Part of a small language model's weights: 16 layers, 4 heads of 64 (2 for keys and values).
Each number is 128 + 32 x the weight over the matrix's rms, rounded and kept within 0 to 255. Layers, rows and columns count from 0. Numbers have three digits each.

# layer 3 MLP gate, 768x256, rms 0.136, rows 74-210, columns 64-95
147113195067128129070158127171077092178092102101114115129070163159137143131129149139105142192140
141106140142129109128080118100114132058096070157153122150118130095182087126137131104121134082179
053081087110134090067105104123119142087117095130123146121055130115111150178157126167167192125115
093109170100156126153142107188087061145128122134110085134096165084104164134112127101084148102090
134106163132081121145132120118125179115115166137161134074139172095102111167140118144110104206110
067103115154120111124130102187147124124107103205089125093110090097162065132074131128146129152098
109124173159095169069122118158193154112157125173085120142138116077117135165142111109125157160111
161171182136088135176144156133165092154121135171117150115147080150099134148154109125169157107131
120112153147135142126086137122105149123115160161125154121116195086142160110127121113159138170140
146110172099148173127081109111165135115159117161145091128105082162047108120117152186117115175110
128143157130098156123118062172116116138123154170155209155101141116107137093142125164109058175111
139156146087115133141120103150126143165100117111111130157115115084167155108125073121121098133086
168144120092157134108130113119087160157147129095164149169107175095136117111173149171132107121123
135128078114075175138172149096110111150132137079160177145173109153136103102155191148134104180079
138119139148177187090197126138066151119150129159080117059031151064089125098112157164157088166143
165136129183154172128147111124146179108105104156149147121158161104147154131089133148115146113132
092061119142163113123160113127113172138149077070104129141101165133198161138106167087127124119117
095147102144094092118090126115087138124139118139173150153145119111128038147078118118077110116159
125206188154138168132124087147140109110147104143088213112111089106128079128115152133136085166037
156145189135168090096114141080090154174072152136144059123170121131051123144143155156159147105129
176090201149085110178175057163130088122099097166157111184139093135068122133145074123165121094183
172148121120150129147124154180103131146102104075104088093080131123076101154180128105130151108096
081145154149158152131102128075099153154156165084131155144080134142153130084149127096058136150148
155099204141152095145146163181119099097107107106110112119163208162144121122154193108152117164144
124216168120127145149091156096109095147135111071133089172123127133151099120154158133137133067111
098175126145126105101137136145149120118153106157119119136105167100130168134123091127137086164175
158178141171117085091185103162139125139100139144150161136176057129154090112117064165200172091099
107175134124153178105110145161092166136201089139092199112105058108109094104107079132099118158115
158121091161122116158125075166124136121113147166125169167094078088096105085077116134050165145138
144171189141134132103174063124106207127094154136117178120086119120126148108136099131130133085137
153074202116152114070109165124143135134077111177112112159144141119094156162113142150133150142142
153134143085138107110150129146080145153153128144096123109160096124168088131141168106154124176139
069101103129170096165144151124105157168130158092129156156113112125175157107158175227186105171129
096113133099172122133102120130147153108164122141140108149168171106107179101102078113101054143121
164177135117156127102158193168127151074098134096135074137058130179148099123153105140118132128113
113135175166136063173141102133178098168158076167120164139141159134111130156117138059077108174123
210117110144127154094134173155154123127128147171076140087091221139148136159123159120170108136128
111142117149200122107133170101128182158115150104088202135148148157162177139098170115148166067070
213138126179105130105127052153084103147132147153168146110052142156110131096093096098177047167170
113117110145165130162168077139107103118125159128102149189132162145144140087116133166141155184146
117110139102154136044168137148115162076120131122114095166061159109105122153110171102156087093165
132130160157175137177064139119131187135130080131096115143140114150156088139165123118234175120164
069073158203169144064139157146120149103146064150172125150109136079101160137105162194176144108126
111107178138233138092142097135191183150121156090091098047143155124130106107099150170170128121130
100180107117162172118112111119117129113151111137072195122113129146130128167131126070176116126077
088199157097144202168173121105125106136127124155137123178046107176128100135120128110128127142147
106186143138093111183125124065118107137098133164133169218171102177130051152111188110175110105091
146136098078144080124128158138100129153099171130145123116067101151118096088107138144164101093089
145137132112091169140131141151117119168123138178082097144094137126103090119094103169094150171105
130147177129172175129127137116142130182110120095127173109166059117129123109139185141144118134089
151136157200096186127119077157155082163151080175111151093165090192142074121129150129123125128118
150162107169109131144132170084175150165148139088093117146161093157145118138131117112162177141133
126156146161144090106147110146177116152106083103150067130188131118196109106090151109135162133121
184173155182162088170187105124143075133101097116162137164140158148138113163087106071111127156056
123131108164214109097158160153097140124079096137131165092145126081103097125130142102116127145143
145165128209121115133133136104122097144133107175123118197091086152109106124130066105126102138146
127126086206174170155130179156192138162152138119076156138122124160101150125142134151113136138088
114118156118144168168122069130122150147118097147074104144141130174099100149147130119085082108091
159143139200083102141104165135093155126112136162125152109114145155093070066122100128121136137114
124106167131153123099139121137140086121083126132126143164156065084184047166114172134100161152120
086148129141138158072147222119111116112156073117068157099114160130085102155152157190090164102161
101110123101153134086105100188172122138146116137102159096084136099122141161046188086159135160122
061136115115173106124096120091105135160161128089060112175078114119121130132095146117113119168161
080146175205172167132118082137158174149136093128099146139108139065153131125125140175085128143134
086112129130173120099084157184093047123086092131094185140127158187048132103140161132099147117151
089113140132084108138124156211116163172135173096100136107150140168167104120107150111181119171127
125149114160149111115133108133131118111130096124105165177154113200094129227131155114142079110201
083134136184133152141149145083153165107141098126136065147075136126081104122099163157165096133172
212132162166108112143116085167111143106199089107053140131157088182198102111109110111131172129100
083077127231139119076192142154116154113122059090150140119086105106159109114135103148174132157112
123192116088155095084202111111099134113109127167062166047137148163098110139094166129101145199137
158097105155099105140141115136148139132100109091144154106120098133132081155129127152104172156102
106159152135131142147111129118108115162146146129149186176110145145142078154142128123119094104080
168162134162166151187159092172122140150157166160118132110182144107160108109125143040156110172175
126165151146206089152161128154142202107070138114112122117187118140138091130092159179127173142142
094143143114098081125133119128096059158161091140085161145126166087141104113162130128184118146187
123168113175133109148093148101120181157101069071123162134106128189201119129161103104115105057130
166114167143157067130134141131103108140116110127100161178148116156107145109097132171118133102103
157121150125119121063168110176112115082171167164113225190135118166056123113118093103135086123122
110184120157130086123176147130126166130146075114122093119149167130096149126146146136111088180098
152166106118178087182186109127130133096137056160144122172095127130170108153131152103122158136050
133138143147149122120103183102127123063150112180163133097096120186121091153098126125121156214135
113176145139176135113148152194114138167117120133138130142078075139038116106103118143154128121074
156177165179182143142193128132169133164151170101076167071135073138108078096134076115128070130108
125203177162125124115126147155110145105102119114084144117118112089081090135099156049135036140160
121136117164113153111112070069187120083148143131054140109117095151155117136154134124066129150116
224171090159140107156122188082179115166145158150082089105114094096122112161175202115138147134114
161106113095113170102179156108127185106142207137055214092126115129089123138140144196166083132168
122131119073139104121089143176110133116107205100099148123149142144092102096109046157139156184106
102181102130138146112129100155117169089079071200142137154154124127090121112121110145140111117168
097153102189123095129177107136091152156118175137121146099148125145155121142129164138175102126086
077158116135068154189163152131090132150127183166160170089145133164156161106124152108176153125107
097116125119073109101087118093153088174133135105079155138135108083180051144178135111172125093140
151119129111121068087174181138077090124163100070126104143113071145121123120092093156078142170113
151160083173138151145184123120156154164140111136128242125137067193132109163125120117146101128125
129086131123117145159113121106114121155123132081148192092114102134143119182115129095160074087135
130137129124134178087121082114161167093123092116115147124109149145058173113077134145145139158126
089156102157141181090131130082101102105101073150132111139169089138072141185048125108116142084150
219181116092191075114123068091125124099117070151073118133108134114047088121094111122118097181126
183161114162181091138138144129099191154179128122127189099107164185108097182169161120143123134097
074161076149135121148173079127110155067117115120154199139115097158143124146081115077149161117131
086114119138117134141163149127119154123149189129051173164102104116118096151114141140161104127119
105181136133154093150206183190135119110093115159137127144093138115125148158154107091133089146086
148145135209101145135075109164133164123145137099124085133135161152132141093176124113209182120121
170131128190109108148177156141114143118145149169091165103114127068100104151156192176140107127100
128127114137113170111060163119118146141184097124087142115141097151110116133146121133076125133108
154145103138142041111131183083151144162100152138154147123121148130104109136095148150100106138094
122132157158126112153115101150131114177071119091151120120139118140100121116178195183144092132130
151139090080141129140146156113092132138095132160143164134134100141118068125148137118127201114122
139153153144188104099135151086112095087122102105098118120167134119216084136168105095150088155072
115125102099091168165135104118134147149107096157117134191172157045130088095096145133125138165142
181090173171190091100136140098107133100055157139141134144102174152115164198093098126121183131154
107121143122091171110151126186110138097135130140157128161049163149136099130068105141155116134136
117148121168094097112153181108128092188175156077080169032118077119158127162147170101135124129076
124142114111112160133113157120125148172087118105125128105140100165119107159114131087143097146147
140171188164119145095119104160166122132163119149113155136060171140093108123053139113145016088134
071165200176134129117100126109148160135165101078077117142108180093142081142141123213145125127143
105136153180058142099100146156121119096108162109096166098196165115097115110087099189100130120100
142092140082138147095174072109129202122119115125129083180124123108132100093151131121126181177137
104112146130159124153174094167126111091150089062170150141058101166078096108118168135073109101127
079170123144145133183136128183163124165073106122119139075171120100170128108088110191153113093133
150172139129146155140087168164155116141107131118123121167176145140105137097193144147140142108108
144088123121105127184118026188077194086103176114127120117170148104082135097117142120159164129168
096160123175163136046156167133139058122093128140097109114132128064137107129077098110082156136107
109116138144106088126106058102089114146133075143145094143153167165099146148167128139141146125088
125151166191064076128115134132174078145098121152103129117082125035113082136118136153151119128161
097170170080110090154140075127131109160135170154100160116110090141061122089168176170131135111200
099182097147107120141126134152121104109052105180113124132184135114167091069101179175110044139161
118091217119131143104150060128117164133132114135120079103128130114079110124169150121178171181090
106147081169113101060134145146114129119161082097186117171156119154101122125128172160177169123140
153147102161155110108081122148129117125079113121167151174113123141048092135113160126151114182134
172130136084120140069120179077133122146203171104135146122075112110049123114168121137134143156182
123145126183173076122123094125132162080162167138105114080111090132089146133173102164131129133152
140193099107118145124154161121131089151220084139144139151144163198118102118186123166126133182118
071154117159110111099150150144099129109123147118155119115085098153085114087136089146084122064188
110175157083127085135140150131158050049121160140092142187133110168152078122086120156130207136101
066139082135120163120158074132137151131160117113171057149066121108146077116178167127126124125091
# layer 3 MLP up, 768x256, rms 0.137, rows 74-210, columns 64-95
120111147152068145143115117188186143102138128119113106055188116185135085127094083196198149123092
124068151099149147099161085117138152135064207130172087181064165158133141123131137158123094121140
137158096136113109132097125075040129130104113087113122125162124171174126135142150146151160107196
163076180106161092102185160136151146123152093067133146131118084116088101157104123135143119150142
130095107096136154131144208124057129132109116137132154185082181096124138197095139177085149152127
134058078174164130082122141148183183184168157190108033142163128105209119187104166085142144150064
149108192119137121090155142207134138042203104130106128100167205114105130112110143066103138200095
113189132108130149181157157109143128109120127110174106114077131087189121146063168066071131109162
115068105083198163076167127153144177119112188097153113173071152099106164071081121158109171119163
066118136166148100121086122135126156107068157136112104152168073125133160117096097135133106146101
168110147118114132120119148145174157112141084135099176121085104162120165187125099118160108131109
045133142126135146104085166137143119182132138157107156110110140123078121108083172155069119109112
130089097105148153146117153104132113149112092031120093124095094120094087166171074095137145127129
115160151041122130102141120140132110104154133100144106052006120165201129128136166119180048107167
105121132132089189132079103110131134110086132190168127122073084132089085164092101147083183082148
159136130141123118107059064104163143158101143134119101111117153112139086177176197066120112130179
134118163131106145053080103143133151064186112121157153142167162155118131112079137136147167088069
113097107156119163135116115092182188159125116115165149138134135153101149170133098101123149111113
133077179149158118145074127105158126101151098093108137146091137105114103126134069175093084149089
099106154119122208121102128124076100115083077123131147114081105127061106115189082130163147100132
127113123155157164114138115147030155162136127151113127116148132105197136131157184100179052139132
100153100128096117106174140139099137119119099041121069100081186130076187068131123121094193101106
109062053118108090183113109123063153157124142105103093080040156163135142085122127154139157181125
104090146143129156071113100179114133045132141125151130195123137129099123064065125133114116136074
110180127163107102154143138100113125073137145140131111110139116114101089129099100160130065134132
166101116120154114123141104039110104196189095092216166119132194185134134100073146098155063101165
163091119127102088166106129150126155158089117165128174147109105167156137187164122151089174129096
181174104057170163149115079127144198153095144066123165149092112050168098159132103151163124127115
180168154117146111162127104166143102177107120194117106101074124175121147104079182116104153068132
115097149145112122091090089095063093150122137098127134102129135137179120183146126141116114126171
096111120154149132099171118194132182125075151100175140170086117102065083075100141144162125122139
102110122208085117132106121137118142142081129194107130104158130139138100121071133123155085087167
140162116119138132093127156143106148086136211126139117111093129132086134155063172101150094080140
130103097145166155058143178115128158118137146126114147159105097136142150127138140126110109142086
201117141131104070066137118103130131168174160080189144158184133114083213148089115141177103115130
117110125097157181141165110118141153153160139085147101096146129121080131125103136124123198150091
226125126130154154130099109150121119140153124095131105126159135134194134150121156124117170093089
148147124113157165131127149134152164098146092200007110103129154088151099155073168139065080135128
118115102104124208135169108103040145159097152110133146138120148121144131153129139102206152094091
142131130126087123070183102096103098181176176120173114173136176116169120119095125155136118157088
153131146084150130129162186182190115109162116060117147174124184173129169132113118158156139176116
129123142150102125138118073135178184151074162166090177105136144151102152151122140107115116116106
124148109132152074123145134191119073047088112097111120154073092148155124144140101069136134148137
118130165165058183139104126165151103208117121137130112136064143169081144073124167091034161091113
136129169134123093180142187148138187102102134109141145120125110150143161152156165118074141127123
113179155120093174161141162145152127140198103120130097097144133074127112132158160152087144125136
102149080192147063120136128104138125185103135143117132201120068111132134108107161066160153143113
084166110092142112123144154088100159109104147121195191200149104129114118120113156109160148096133
069198144097146108110168095116079181136104091124177119148143133123110139104115117134113208167162
128131133111073195144097150077101103111179179118128141095130151080125142126138135083102127155171
141063171137155110120162115169042125143128120124179106121139131079107072134157115052180082110199
098185123137093150177108135134170044217126104151156198123091131161133108119108122153104153082147
140142128106118157101163152136119174152155159180122218133155140149152126148130145211138121153081
138207051110084131129161073181092114153127074137132132104173082151168106098193079076171206199168
144108131114099153127102146152142067144137145102065133118127187173135153173140162096113124140124
159161086107185063165114136093078130183101139157070095150112124139193118083136126190136138152111
233103108130152124111117152141094165103109075074097160118140119116104118131079134185144118105106
175137137153209122146091150116150146112158119137144098135098162110147167128082098123114137081093
121098137146149135152174182150110111119099119136135117112130131130151136108073096043204110136101
097163182123156125156149084113084142181130098131153107148092195082094138100067164108152154127167
067108096128116114101205131135078117077102135126156127172193173108179168095133170152128157155156
150135107114155063168098139152104146184134071181173106162217162115161117124119121083211139103086
101158153146142113158152144172109131169086079114107127165113120109141119124075189125149140161097
097149136088100125132098105130200107133108036118125073182127062111062099156126091180085195119098
155162134153165115155119133105196109209105099150117129133179105168132134160134118129130112106169
113102095122100122159173186100139095145132162121108150108111106061193117161147160098092152142158
135150088100126105151157161131151116164095097106115097132109083153121139094130110114192160127131
153112103144095115144147192166109197099111118154087143094099102119071134114175057126145140072141
166170135140198138181148109126151098153075180123142126113058145079122139193139078148135089152189
188091186128140093090067073149123139085075134141133171112144109085137085121091144099112134073160
140124071070214091111094094073098189110111123107156167156114188154045127160060180146220101131144
090123103157114136160143147152138167098135156123089136122088167134109131153135139171127114080146
092124125123102052120116145095172101137151165114108168163104108108083108129163137124113116139145
151154098125155175149125127126055147159138097084076086093125113130097115127141122101194077136091
160179122132112148138144133115060108152107133106148101161116153060089095061125116131140146127159
161094094142136131143164130148190102090118164109094091081178093121139117100158064069104078142080
106144131148127063133141114170189122136163046137073109152146054089101091161141116113101148118139
152120124142098119118137115167137146145162070188207158152168137114118160118035097105081142161120
085122102095148166054140096124109114108092160130190124141090130118108112133217096129108080105143
164083140118081100076146144115108133142116094207172156142120138115116055105140144141125115162130
136134173141154164136135119144159155190203147171103152118151125153150102155137198139108070121134
105122101119112110150147141151132101134126097109144155154098211161109088133122119168131125144091
037107113160126133149114169149120106148124068080118201147153102128103163143099091152159140183115
122125117189163129160103133143197125097114155218124144149072093113161088105055133075138149146139
165084149158102173108148140119152135146080116120152096124141185146086085087135114150107163130076
070129148091111134114121171170121115131024107120145092111137159129075107134096128116107148168106
156042088121114202083146099112112137169075155132181104111122115158190162158150125105126124134135
177182146114172142166126162116133099124127122180074154120183172163154129133148145099138105095114
176149149153141131087099150120133065192150116088178197124104069100082127085142125141090072130100
113078127137175110097180166117181148089164157088164168125138093124144190162169134144153222196104
135146164062094171118137165109142105114161142141121133151083189160130104075090125160099152111183
079096109065159170098130136137137150164136139131112090159118135075109141127094127125113096175117
152141151143146101182143086142145143128179204128130171073168101115176116124106132143147117154115
159113083123153115125124124113087117112116149127116125174111139120076118130104067100208110136095
131148173128158159153078223125129131087080108109136100079179163121142114143126122099185110111107
082168132128107097090145133147198171095137136131152170149129160129132143083113071070155083169147
120144112107149109130110106134132054109101095116118184109169129160116150129105107119139168176157
076154154127142190169096058099103099113160095120153122079164112126141092177155110101125132072101
177148135064123107064150122127189147120174107120205093159091107128146095142137095103134135122104
090174138118168182067110161169128155113137144136117092125137105141093067203059121124155125165083
097168171128048180092113203108085127101184120195087161154138164149109149143092121096117111095178
132145075167038112122156085120122147163123146183111100142130055127096118139128126167142085081120
153095118197134185144115165122072188124086113114113130135146129130153135194082175160092182133130
141100139135123175080106171120105150078113171098118114075126111158138120131123119163108148146204
076160088121137097188132085085097102153091108127087096099148119113141102171106074077111126095144
179195128113089101154138126112128130079140147127146123172107167149152128107074116156172165146086
119154092117145150109144100089042129164134165152066045092158111160113123168141130118143130148146
148163112142166162096086112085113159111174107136080151100110140156142143126063130103095125123172
111099139109180148111132126160111141141178133082113131114063198140123137101143170114161154155165
171149133100147123120161144141134089103117136121150127159152125087091080162063159152108091157088
100148126163113152176092095159133121118100151114076175134118121102112143140151129116105129138144
120140115119132115140125133060157161128144119155161148131087121147113147120186160152112093161125
146140123182144141107097105178122124133144137136137179217150134142161192128150134091100154174113
114131210098134133153152131077110085121141218152191111144111172203085183145109113171107221089140
188110139109119112155131150119162113130102146141158141130174101070125199154075137111108141102151
169144081155146128084138140157104105162111148132101079133192163125173166094061188177136134105118
159114136138162135105059099145140110102145157066164189159152100203189163090111095137148171087108
157137125056105143156181202136135119114094128101138122146135102122203099183057125144141093101090
075180129104084060184113153093164124131154115111150171165102130122101163137103138092148081097104
129167061089144130117145103112143148103158086191170122109128136061157075118222093153221227158068
097090151135088082114150165160095133117161126061138077136125133147103110112175113124130117145156
105108130114096151145141149121178139087158182154140162184124180121112146104177078134105091145151
141125132132112080182178182103107115114161081185115120124142107097152131134000079141123185149152
103140115089156164125151106178098115173178117160146141103103124095083234102121173076074137073079
097086106073142131141170118133194136118142102159200111067129141099128103139135094091152180158092
163153097134118140106128149131163126110076154177185106088045102135112114146112116103077132106202
127094080150140098134089109130104158146087171147135170155130150152087166075114128132131203105115
142081136202153109089157113060172222097155187144108095073148116135126126091118125147110134125074
066133179100157100110150067130111111154142071129157069102163153120141186137139078099138127174107
153139050056187129182113136106081195126077134116093167119152101127174112123133099106109088141122
119183146155133107132194142102134118102130106146121129085146095118129138098144138184078136107083
173122109130152142128144143159140145158157143167118139168168095128114117164111132086181120094179
127090177084112189085155127141150159062139131110086143109131164075103125102166099114133102132180
133121155196227102172066144161116131133172131141149145178141107149158125132160065154148156131127
063108119163086138098128175115151091187134184189154122128095165128100113170121127070131145150134
148202085116141109150066139120091162169165114148161076153137136168118147120145150159119174090159
173114115118120168100127064127132143135134093118173157094101136111155149174144145021158128089177
# layer 3 MLP down (transposed), 768x256, rms 0.13, rows 74-210, columns 64-95
116085121182151088088149085110126181156123064099138122118154120156132167146095185064140124141091
159132207131104111193100155120129123158150152063109111146085100122092117127125120139165050132166
041106114165166141136108192115159100063175156124147149152114142131142090088153131146139090131167
112099136144186167063153062112099132079122092138175083163143142109145086132045110077075069139108
137174193147112121165129108116096087080156141134188093150110152109084126104090121146117136137112
121122085149101066119121085156145166142129105085105115108082096078160115148090191190136069130091
102067128120120061124059110046164136176145135113096120125179113112117147109136207138101113138140
171116175159152096132128150159088208111125129141147127118108138161130101123110105127107120120127
123106156123118051107109184203108100128144085121098135058134204109176095095124156087110102133174
050123122145157083144130127091127150089202125177118092149111165162023131117199155143145124170100
121154163133117118097120103083126173133123153130124159111088119063146118144124106139105089095095
110089108148142190136109123155208153172142155113149138136100225177164149128142109107092098156131
110121124094158181128142112068141116113106075125116145127105109149110161151133081118132072127163
124130132038138119139164088149142166172135167094171089126088095170149123120177144109142143135146
098142109112119120155149130163115098142157104102093156124099100136182105117156169071122186103142
138139151100051075141077151049120163148118057138106105138163186153108119161160073070089085153142
097122121137104095134125104101106131119118122158097170119166135053096121139121075122124084119115
111087119135175134092134141126113136111140156105151139186138125118128140074138124114141079118149
107106063127118125079106110145121151141092157104114135094110102098081155179131150141147100107121
168177111169114162103125136168132170081164111133127226081089125037136095157144150149164076169144
151112111116120127082167106149108150132091135173121095136132125056118105111107129102141157089158
107148124161144162082070145169172168137160094162134130155116088143183112124078166112148116155108
137155084108140146119166179171123162171129067161110135158132140000085147105178172164214072104181
122121144147133058139095149159094107115167226125073184156144134142176142095145171148116099116088
116097123118149118096162108117105170149115134138119147096088166149169163154154154117125163147128
134130102123147118100141125125124116116069113129157089132163089164031114181089153115116150106129
114186137103146170112106130182141107167091113171120103085144105086141107146142150157122082057117
094066132155151100102220123141118168156121200078118095139142159153115128093156124109118200193099
122090115166137081147108139141163113129126159144152185184150130105134128106109125160063134113114
128124117135110123112092159068117127099142120149121120134109173132150149193107133186128142004144
142135062181123166120162111161128131073049159162116175140113175084129088139129117145153114133067
085100131176145130128124175104124182129124150145128110087142149111147162099143185134085123124105
098161114107135127101107082143133189154131113074154136114130093103130152099088129092131122163119
170140146152106105107089137111095125069016146151180144092135147135122019172180169112208150156219
112140136113107096105154085156194088135172110087159169139127135116080101134120081188196156113129
140121161110140250151161145113136202119177140140024163204102148059091131124150091127086158038132
122056145111139134165092210152125100124132101098147133149165115148146133126178135135147107142109
107113092174141098122114147135142120121152091143126153205123146119134148135094148170101111140164
097134111157220158065129122100158157117145168083138176065137119112183121136132165118124157153102
146102151202098081137113171124112129142115099106106173146134122105153094082130126120138133082111
148136146074101118098227121160176092154137091105150156121085138080175123152126102103108165120088
112154074151153188116159126169143174099096134148178115104139115125220115113164138104185036127116
115083181118130127141119086099119115059148163137157159161132080144147122086196112132114111049141
130143134159126118082124151110110230118114113113091123108138070150110169148119122216117146137168
121122159135093138132133128163037122161124224155130100086139127054104088129092112128156123132173
086154115172130131124110143133139115052146057148146046221104155142178079002141137110153116108140
139113105095146153107112159123038100119046181144109114090123145163130129116136117122106115134115
146121155129079127153146138077085138143089115115104167117079112067120130126093122160117171107124
125051140116099104098099132119128157163136137138149155144119179116173173114197204085105105117172
106046128147168136094138098181174199125044110173138128108147145109108144127098126163172128095116
093107117159118166095094090172195134114092139123099093149140121073085129096142145127168113128148
117124135123115132124134159164073136084089142170192131197134129101071082089155083113123163214096
161092124108119160158137174144127141121146132086149126116145137158028092105123147215140114126153
128141085132144145154127108160174130157128131126091119098099144164062117087084116195177093103143
126117096130169102142165138072124131107141137191081155108142090061146140162143163126147104123152
135074100103109146119090123136123106064118136127133092194110108065130159168155192094118134124136
150144104103184093115139109156078159152149084083109125148119133164114151103086104137061133092138
143108122132098173121115109102154142111092130121126153113095152083099140118158166157140112129108
117120115106163083126147116128171135134157087068092112118129083087149128103151116242117120128144
130092156150147121118088126132146181163143162102148170173136098194210117101126145179116162072138
092154130104220110203133068154170094167111112147115095166102141139076177134109143191060100118093
107174136048148114143058126111153167107137100098147033139227121092123095156084138146099176119128
077074100128107131075166129061145088092164070183119105121137165149169113095160199136131149107136
104164103147146064154148153087105076190137113135094143116000165168075155134135125192084141083153
051117142134140132183141084130117193060144112128064137168112083136163093136165102129142098113151
130131082187115135140155153146172166111070151143120122194138134146185109189139084106102139076174
144156131130043080106167084132136174113112120140132128192147154104133155091148158074123163135129
125154154131129188150153150172134127108111075106186058140139145143101138080107099119129097110121
133145167142134125182075119117125167137149120147137070126125111121108074075164184098117138145125
118143083133131138146120097133111100133133156089123094154156111136159106134164158123139157135128
180085121056176084090073133168079117187098153160144112164119232159099155150113094179111158159101
147181161105140106088106107185130162177202147098155136070134131153088141169117169170148077130087
118066144161169129127098140128113125144158142175093132159093109103142145150135138134170109155138
119087112149171146136166140150154143053147100115112086163114148183132192082171141115131144102122
139113137157146136105105134110121092103109124164115148137104136156103133129143106131130133171145
149094155120149093132125117111148177145117116117149151187171125142120086150092184136091137166137
182098119123153146094135124082094123120153117181127166119082151147087116146087109120063086108164
096165164128051134138064130079150142150127097123119087105096119130121208118132112125136126148141
121144126072128113147080134078091115137132114124153090161118117154184109068153102138105147063136
141070130085149122109122111169106116110171110122062128159100104124091116067134143150144086186148
132175121136098113182098139107131140162122124079121092098157160165067161138167123113119132097122
095115133147135135133135154126117145094120100131138091095145100129137132127137178109127122177137
113146154102122150125139101106100120111106156141149082112146140152117123099093169127147166137144
145193144170130132119078099125163087154154129086141139074086113169127189142122128179113123132147
142146173123098155110137143122148142100127097132136113127143108076092117116098110127136113156091
136067190117123133178161060148158116118109126178147167106139170135100155061132137144118133159111
125125192171147106103138129118093146120143104199118186159157117132118109113111170083100145134157
143135108107156112138114166173137066102108106182127127132096154080190117118160142166118137166128
047101131101134103123115113156079063124122087152080132122079126142124105082127085107141109172170
145131128137197131132031094110147148106151084125136106086113124094098095118051170114189132140101
117068093024147147113109155095157121139104120193110108129126110139145139102103064158163146140121
114111155093177145165156164117166141111179148123115103121132172122129098159103113110143083175160
170164059132083153152157113171112102095134187230119076104129132124079128102120176091102116127112
106123144106124186154135136163112105101124117177145127151103128101115125122088165137190059114114
164150130093173157112158099158155162128166119118115141168127136168170107104093093143125101106189
123116095118130110179098146092063097097121118121083156084174117161154116188095118132148114143137
095201122155092152161179149116147124127101157084133100149147124164166100110140176141095152132157
078101124165119137146113065150141175135127118126136074165082110148156105201150092145159194132166
156161167079117136086111094191108190147126158131159156147149112093166128104084103152109143145165
135126152095127156092116150195185101077115109120119127152085102142085086138091087144135145137106
157102123163131113145128132155164128153118097155144101147079160116102125149082161074162154088130
127125124157131102080128126125086156125122168164154172131140147171115146129028164150129066119157
101129189141151104170098150129143164115142087069178128045088099134176166109176117175110067095180
121077133105150140146141125150205131164091137071126059129084106134140095116121128150139170105173
119162117081132094059120080127130145113149103112095164160199193100255126108169112160110132188150
122115173131103101157093151106117134172161134117114124125133155096132142165171135170127118128106
170098142092148126097138105129144119095099160124171082102107112113148160117102135114104081178156
099129104147144094166174092166083110179122141052129106143133125099118079179172180153112068111118
145114124110121194098120112049084105116090081141135146127162109149096132117131111118079087095103
129117065141126117129104166100142144151120166148128134089107159077103149196026119136159120108165
108080122154121101139137111100065152077138136126097134175126121115112179105119097110127163096137
088098140111112153090194111139145150128084132115126141106149087157165106118109144094146094091076
111111095147113149141121125127110147141132066153188135143124084092139150089078116153205129113124
160081216150139085101124126130146140092128109124135150181168095161088143137146128112097134117143
162114178122137132106169123152155139102126106094164139183112155132128149094112094118109102105126
049119136149113147076116110126144153040142118074119128150154085082086090180133118085156124091133
119105091122127138098114120124118069101151126106101133124113108094082163171113083192132126110101
098098148160094156140094087099136117052159129108114136120116114105066161134093130096134162135139
156116163127126119082140115157119117150140144139115103128091109123136081111074106125177139141103
201154121106189144126166109142192176083161136148162118165056122202135131047170152177127119118060
086174126092147121120144137117105092115127131080130137113153054169204204119086128140161145113090
132130154150162083099137179131159115151102022111120159114076099148115146161140129078118131105107
138181153127091164140125142159147194072068108135106122133124129080164128153149164154153144124144
072110139128130099148116138152147135125163118192118168096098124152106101139106091188096123078105
178112156092169161068158159127202114117148199164090116086169124085117118137095112172149105093138
134141104133111106044104163150172159109152137121078086138167140108120140142128173111104161131097
158201086181111123099097116123124124144126119136086149122171137137152102142125145087180092172107
151107122110085153107125120061121158148098158192182215081115165095105161126180180160144121177145
134171100139127124099143192143141099095109135153089111150087117155157159171088211145133126139083
127102119156125146138157124153180134110138137140182120047122118124088151161117136149152125109168
162096149119087122149080120096129122149139178133130086117144168171160145129161140096160127096165
170155158134146122127139107099097099152130189041111175164084186121091195140197127153098119189138
096128155158108111157064142129066122170145110124208117158118115182140148099108159138103142152115
143127072075118068120065126129152159071136110171141121118145161097093160140144112200074105136133
168131109121147149159128117107119137116190122115090143149130115108103119169156151091139157161098
114114145133160140132154103118136114109119162086076117028129076115081201145161152159059121095076
086169109124136127143130127089161142133135161093076080122073105165107065158124177075134139103055